config = dict(
    num_hidden_layers=12,
    hidden_size=64,
    num_attention_heads=3,
    num_key_value_heads=3,
    head_dim=32,
    intermediate_size=192,
    vocab_size=4483,
    hidden_act='swiglu',
    norm='rmsnorm',
    norm_place='pre',
    norm_eps=1e-06,
    positions='rope',
    rope_theta=7200.0,
    rope_fraction=0.75,
    qk_norm=False,
    attn_scale=0.177,
    bias='none',
    tie_word_embeddings=False,
    parallel_block=False,
    init='uniform',
    init_std_qkv=0.0565,
    init_std_o=0.0,
    init_std_up=0.0565,
    init_std_down=0.0,
    optimizer='muon_variant',
    learning_rate=0.00523,
    lr_mult_o=1.3,
    lr_head=0.00992,
    max_grad_norm=2.0,
    warmup_steps=200,
    schedule='wsd',
    decay_fraction=0.568,
    decay_shape='linear',
    final_lr_fraction=0.0,
    batch_tokens=[8192, 16384, 24576],
    max_seq_len=1024,
    doc_mask=False,
    train_tokens=88000000,
    max_steps=5669,
    dataset='wikipedia_en',
)
Each number is 128 + 32 x the weight over its row's rms, rounded and kept within 0 to 255. Layers, rows and columns count from 0. Numbers have three digits each. The size before them is the row's rms in percent of the matrix's.

# gate: layer 2 MLP gate, 192x64, rms 0.0854, rows 7-37, columns 0-63
# up: layer 2 MLP up, 192x64, rms 0.0853, rows 7-37, columns 0-63
# down: layer 2 MLP down (transposed), 192x64, rms 0.0438, rows 7-37, columns 0-63
gate7 012:123092174143152120073098119117163126134175182169087100145142164107100072169101175122168144101107092136096106168151139147142156139093143151133156137092157080089135094082137085218173098140156113
up7 013:112117107176117162176117094143102155080114152149160078146168155078101102151089068109171105145179064117163147100176157152107143092129138140126121105104135082074120112125159099194142085139179096
down7 012:189141104130151098109100156158170083092144150180133116128154070128159083101167092090120166101134158135155098101067087087144158179146172122123179173164153125135111137070067102099111143147140158
gate8 128:175145166147128123107169067145115144151134121114088123131093095097201107105140189078085136153091143099188115160116155203171133105179052152094130138114139125095083127112111127163096137110125101
up8 147:062086133106107124135128145157154138106106161146128126150152145215070065132101065087158152115157137179097137094152100084067148102089173098135113111129121063161138141156147110108155126155170148
down8 147:096103143122116146145118130135179103102160186130100123154114121233072053108119100072156132127158112168107134118167092069078153132119172140143129115147108070172144138144141114097147108122186136
gate9 071:144111133124060172157119129071159128128175127147170144119094179135106107104159129084108134182118037131116115127148181137131157139095139105168119113143145148032137138066092148130135185100152126
up9 072:162131129090096177162127125096139115150134144136166143105101205146116148104157168083101122213079080096156115106148167133139121176115133084146137116130091147058131142074059142136118179109149099
down9 078:093121108155170108106168127156083098118043108132097146150079134120138198113166154090104145137125178056128083131104140152133092169187114121086143138080139118136086122167114134167125083071109140
gate10 201:101159210141149112096122133129158157105125128173131129158131129157147081079074153165090144049138091151139122160121068137165185091131128146110128141147043147144132155137100081112172141162082135
up10 183:112167152134161086077101183124160176136137071168153122148151091138162096105100131189097131075137108149115115158122098121145188105108145141118135145167121154161139130100124058084167134190054152
down10 159:130126118110144093079145177102150176123140059146164130170159132135134084135137127180089176055148121149149110089093092104196183097093128158086129149184120096138118133128119071146165109166102157
gate11 086:110156075104075173107161155137185121140137152159122132111107100110115111134144126071123052079115119081143110156132087116101139131145101161136152088100131100130095179181095113180087191155150059
up11 090:166107151182145111178097088120069123131119120104130131141147125124156139120112119159130160196145116193129134095113165127118116117115136121108134164136121160121172052082164137063178028106114176
down11 095:158131182185149113121109081127085106109101164110149175185124117117160121091130120157115137139156145119132148113114105147074163106056125127073137171124110144164168057097152116113187051118166166
gate12 162:168107162088126118117099119118146081152144200126164127069115129181134125152126065206131186159136107145127121142104129100151099135168109140207091115182134118127138147165069132108128136171163179
up12 162:154111162102143108125091126132173077154133186119190114064125130178141131136135089183121190166157124137140120141106127101165104143161106108234093133177125132117124148159071144102135137167155166
down12 140:124126127106173123091152142158172095131113110104162172119164097193104110160169124185125192140166115094112079155130097098244194118128116121167130139135107150137147150180135122110105140162135144
gate13 136:138153098180109062116112057130096163150138145097161131129113134139119117087160185089126144087111102057104112149140085201088146100193083187110143132129113122122152162133127087119098165082145132
up13 131:108089183092134194133131154119149123096142110152112118130166121140164119160118082160140117152126158196155173096161153075134129158041211094153113133126162161147098070125129153143170088132106133
down13 134:093109178130113151140202180156149122113153113131083124193144135135154127171116066108167097127158185171164174101132146105156123158062174112117132104101164149134068131123136147146168068152158137
gate14 128:116117088115115153189119131151123102128145138106109098139087121101046137162177150073174089165150134123156154160138063179155142137135114111143142118067211135069065095149148149151131108125122104
up14 128:137117112114102157165136084115105124124141113081104086098069131124067147135201121100119063195120152084123150144136126164120122148153141130148167100083222099134108115083150191111164148121145093
down14 122:102177154088144057116129115101138157121175120178179191142143131092175112144140128119094181134116109146124070075095170106153122110159122171144084156165080139095154133185082091121136131177142114
gate15 098:091108106139143088079088086126154075120145122141167103191125130131149078125219129145194143101115102176194155150125070093151156133107155116169077136146138157165136134131088141102110102100150106
up15 096:114069110125154097093126101110172097168150098149169086164145142139136071097188139107175100102115101158196158157136131109168114127105162079195111115166158158140156118139123194119105099088150081
down15 116:146186144122077152151153176142107147121107136113057176114141114142128157211086132111106128153128129094062054094144152183087130132114115150112177142156137107094120137127189080133161106169098139
gate16 123:143128133142111096138177145105092149147182151096115101184097146116118114109120101124149148165161133140136102149108125172125146108152138152098145021140102136119070145195138049083114158172118196
up16 120:096116114115146186123081102146155119126077127179126158073136114135140135135136147133122114081096116137121165119162141083119113146104111107147116238104151114143177098089121203176139093077154065
down16 120:063185162160190183128103126103181175143091175141136123073124142152113122113110095141127103093145124151138165105171100156136138084080081152117163175148168163152163093148091140162155139117181106
gate17 013:136115150133106081166090143150145135078093174085102111130117078140122124118107157088187148110063182161173102111104079166084101139114126084161195117069112133088120152158150107123104100104127069
up17 014:185150158150168144125165109118105119098149182114129125140119036162078116068096137133057147126100143085162149104077129134132113101090147152131121140119155098152104095121134148088094053110071087
down17 014:070137140057148129155115114120096116112182190122129106115150175076168129158126151118108157100134141127078118136120171124128079156120109146100089107143100161134103153216082189143093072108148172
gate18 100:157144087151092149154132131146064132104082172105162046110135087200123142128120115181138168174133145148124143095124162113147148094134158185087166124127063141164148120138146126104164176169165165
up18 100:140133101145093142173132136159073131098086179083175059119135106207138135116133124171145179180150146155121140097125157107156134098134153177102153132137057140170156130135138131110185178163164167
down18 096:124121076099111078127135109097165151090155142117166113101161143120102084178132126109155080140072083125161094118157189106158086170157193148157121136162136073097075153112111166156139123123053111
gate19 116:068098143117136062174115170131178138089142093136075158152144156132138136142144170126107127126102142144071122142122163153125096162110154132083151058165133201171167082117151140172089108094095082
up19 120:136127164088103123148118177148180128109124089137076174155133164190093129160164173190137136131083138102085130138131120156113096121116151127120131058154188156161147060170138144165113126106097060
down19 125:160114121144136166119129109091070091150143187110183058118125088146101145140130086091141138118183105116142090137105113088163153123139104129140107193069144068098112169105108115094134138177187187
gate20 017:172151131147128113168153126097141127097092109114119101114135100109215115148139037124164120130131156096116109139084131125143131155185112201119123193165157140086096076097135105067079088116108133
up20 016:170116166139140137131125103166102152183151104165133159110144103086171116125131203121116110047109105140082112157144147132157108153119133122128128122118149141088134115065118117241074138122065094
down20 015:169145173140161124161161170153095111125099130132090119074092107113100082104115178155088129106086062085112130099145122108075159169141151096170069091088131095131077098123119138141182132130163066
gate21 097:112115099117135117152159150121113175123162133186186141175115087105135075170124102160133183161124110134065126183101101161121125128131126132152115066155137124003114153172134134124120118172112113
up21 094:141113097142141105133142167129102166123161122177207130198132091089120077156120125131143156157142124127093146180118099166119093120138143122143115090134104133006087177177163134124123093162106139
down21 102:193087080149140127148122127096110139140125092154164193189131150092112110135144174122160056124093110120134157118109114128155072094171168117114125114113090129114126206162213136127110093158091113
gate22 016:177102116138106140136141128154136187214143091101114072146142179166101139120114143138123129131184158132128147151104129096131127126122143221088097096157151142216172180123126116154141080146120094
up22 018:131102125120114146116136092131184128090147132154093145161126119111052103115155146109098122113136133199118153165198132107118162138198128139073072102103139122150126093086132088178130118145197052
down22 014:129102103136152172159086068106148115152153119078147128173141138155138096069100129118126175162171182191132133094080101035114112104151149131135192152140121113109155152174128130106097094154157169
gate23 119:211140136126123144089127102110140137151101114156127127069122181149158144142123164204091207136080127132149151183147144077119132152164135106163145159152124172144111093151140123114186138190183149
up23 121:058125150122132110142131160154120115106163156117118116184140078113107120139131113064140067145154106134093093051092110185128133087070130168113110073125136082105164150131108146151074105063090114
down23 116:131150117096145121137187105120112149096069132171188072143116131154157084157086129144090156124088121129115184157112124130110207147121116153116196098093164137067127057082107146125110116164156146
gate24 130:145115112117096101119137130055108120156199148209114170146054121099178128137153119143138123119128136120029102150062162123148118151154100188112118145157108122118126194111161125121120122121143159
up24 124:103142137139139168127107117190148130117071106049155086101183109148074109116115131118110156132112118160227155105199100136095135108075156076128137099109149135132144058143095130127138136132112095
down24 112:074164197134123186129108099172143146130089077115132150109146116085088103101165085140096177121076165190136171141155140179118161134116110099124168163157157145087119112074111118199122127112122102
gate25 136:148151071153129172119087151130123098125117080151131104110117116134102151092105159201107082117157120147131175157111097088157108127195152154112155127171082138151201147137160074071107138201132153
up25 130:160127024167135162109076126112160121087108094123156134120103111117076160129077140174135099127163091128119158165109070093163121127154162174136107131147107134156181120141143058088142152186150137
down25 133:108133176093138098157173090123116153151173156111095136179138175136165097169136104097137188162143175096145072073164151178100148094111114131130121125108154126106085141134087189185146138054128126
gate26 019:119105168145039113136172133182116169127177128126111125145105134082149089124119179136102163092110140171140173110147173132131138108196137053072106112123062137168142151124141108105152086151088145
up26 018:107133136123130147085159121132101141167124103121048174102146115086125147144106148074135166112046143072117122100178147108108209142138132137142090120195155080115143139112078141150172184135161126
down26 019:149126117117103159119118047160111097144099113133105139156098039143040113121183107203129164123141150143113110165139096122147107130180167164067122117159135177154150096142137113106124134164144170
gate27 159:125140107182128090037157163098060174141124151151078144186106122119109098049103141148103136110154118136112122119164158133132133081074149127097127135119101120122117140144158159157136108028135144
up27 135:110126100162135061078174143076046173168139143165063154169124130125126101088116109129092130105137141123100099130189145158148163082095101131083157128113124118147103126164119146164166104051142139
down27 141:124143091151124125084121175154073140139124136137055148139117139118069139069125162181136122133143101118148117121154204078138103088094133111177102173150088086124123135119149183115057122055123132
gate28 093:093116105169145151111103082111153117111144141136155126161183129106118112107125067125116132149160070211158123122101186098143168146104126116158128163152215140080116167149148107072122145129199167
up28 078:089087077121106102132101137170169144131162099100130087143180144116119114122148135120144124095204107167165071134138108099166164133118135133102130137169086197102167100091137111053163106135125048
down28 076:115173132098067108119148139132124119115089119115143165136104158120143143116112160112133120111105211068128117095145082195044100133156127136090122152138074100099169126114117175163136089130038128
gate29 148:143120139196172104122114116123146166084172153104092236164087086133142087114143098173092114114139155083073118116122147151108168092137099165130139092095099124172111086127091133151115154163105087
up29 151:102127122068051134137153166133122103184098135166148034072149156143110131149135182116161114136134098187166151127119126101137094132126147076119119154173162125103146176134152109111149087081173165
down29 148:147089143084068152155175147103098118182121166173121009084128154127123152128145172120122113115120123173170187139142100133161108093074125118102124091140144134104152173155137115147128089119175155
gate30 133:152090140180089118137116101146142152097138106143114147124123159064123129064152147099147114108159156145125232127204136092141105157123158101136112147046056138162145142107146143143082133090114117
up30 123:098168110142123130141162126096107090091116135116142148089124130183143108168160123127088143133087111103144031151059132196119206138155099150125193108159110123099098123120104131143158136170183163
down30 135:144099133174117141145137119129135151118115143142101173189115160032100129105154135139167121104145126162128245157170150071129067167128140126134108150067092143149143133131128149147094112077121108
gate31 116:119098118130067108190130172155145131144127171124181114173059186146144139122127165057112130100070107092178120148166087140172136133154116087179150124100113164075157145102086112136128139168134109
up31 097:141104098149051102143135195128114119158123130128155094179070146128116153099136111056083115077085081071105114155135121099191115145150139125158138159115183157103130135084131084145087113166133170
down31 110:097136099113107160122102130139102114123125061146045151153170164150072130172160083146134138120109098112116088153088181127109122169154200179143134181163141086153064115156162118139104127140146172
gate32 093:175093119082180118146116175157074079085180142123160071199110112077123136120129149132132185151176091120108096151110111167107156141135151091161148130067156122092126086098142161085161104141131109
up32 123:189121153180068123140147089136118097068160103126154119142123172101203160120145116102178072092183137151210123121158135153098119114133125117157168190087101140102107151102148139114114101091128111
down32 102:099147079057194157104103147151115134144132161109109110055130087151081087164076121145079138145114100125060143130131135068130147114125131164128111086190162124173147083149072105108136135133156139
gate33 084:161137104140130146119105130130109138168091104145206132096096118115149206122095123202155131173081161112087167098140141082151061165168132131146106167170116143135180173177118135097158153137150161
up33 080:130107136142136138168159146108119162184076072145154143097120054155164162129135125210145107156034174088074139146165125144128117157164118103160140125127120152105085182131123144130159170117131164
down33 074:144120120153179151115096167178093101134148135137124104067143132115124143155100134117175096142196097143207091124073135108157070152166161104149104205136183069121099131133120080094141131130114108
gate34 020:143120132079185151117106170143059161135087172126176086102083120031151141099111149177112159161079085153091123151085141119127141125181141152100115094145127096119105124132150116172142157179133098
up34 017:110128120132131087194068064158210113118122120128111101170174158159117068116165105122137147113170102141142141145108129082149134124138093194093155110107135178129162164166144181090152077097146135
down34 019:126146086125117072103114080197108115127090077153134158150104207105162114127137104067126144116170125109115117094121171085135143113174146138090133096155152110196140156153103179152082105184128173
gate35 125:158126180135136133180107111091127111151127190111107135173111146120146216151115168128131118142156116124198169147110130161105126116118056087089152135050101127071137127129119175176142144110089086
up35 115:154142198143129168177139093105116130143117228104112138178129182125135177154149177108124142139133116120196160121140099156150113101124058110104134111073117147110136144123097150177194114101093111
down35 127:163158159120117131140114083093085111164130203135137132163091154117163185180125155153092147137154090123171150146125142172127154122130078100097126133058112122070163138122091173179169137157093066
gate36 058:089127131166102095090184138077159142166155111097064150174131137134063150114088139127185105109135130135081139104138092114093128095078130143110182100125079146165179160119162161159172084106108169
up36 057:146138149094145162176076115187109126121093136160180098062145111141200103149158119124070155147086124105133125132098175132172126156176125127148088143148189115107093083138086098075069127144115137
down36 060:104138106137152129110123136182101158138062125151178072154161095143226074128071158123086124103098121122100154148049143114163153145109152109102140091130137142147118077119105091129124092185130094
gate37 088:126129165119044103114157011078103109095067105143135185141109122100149111124111102102101118143191119111089087143137144113149099102108105162174161134131111085133109114121117154091152086103143105
up37 097:172110115104137116081149146151069147064096103058142129141087062141123117154058161144117122179137098103120110121161115107149110093108166158161127095094130120099130111131151167102200093096115194
down37 090:165118083114195157116155243180115119115149135085107081128126136112086122148099180136166145112086112134121131096181130111107111107156178175088123106113130146110143083111149169119109145118082181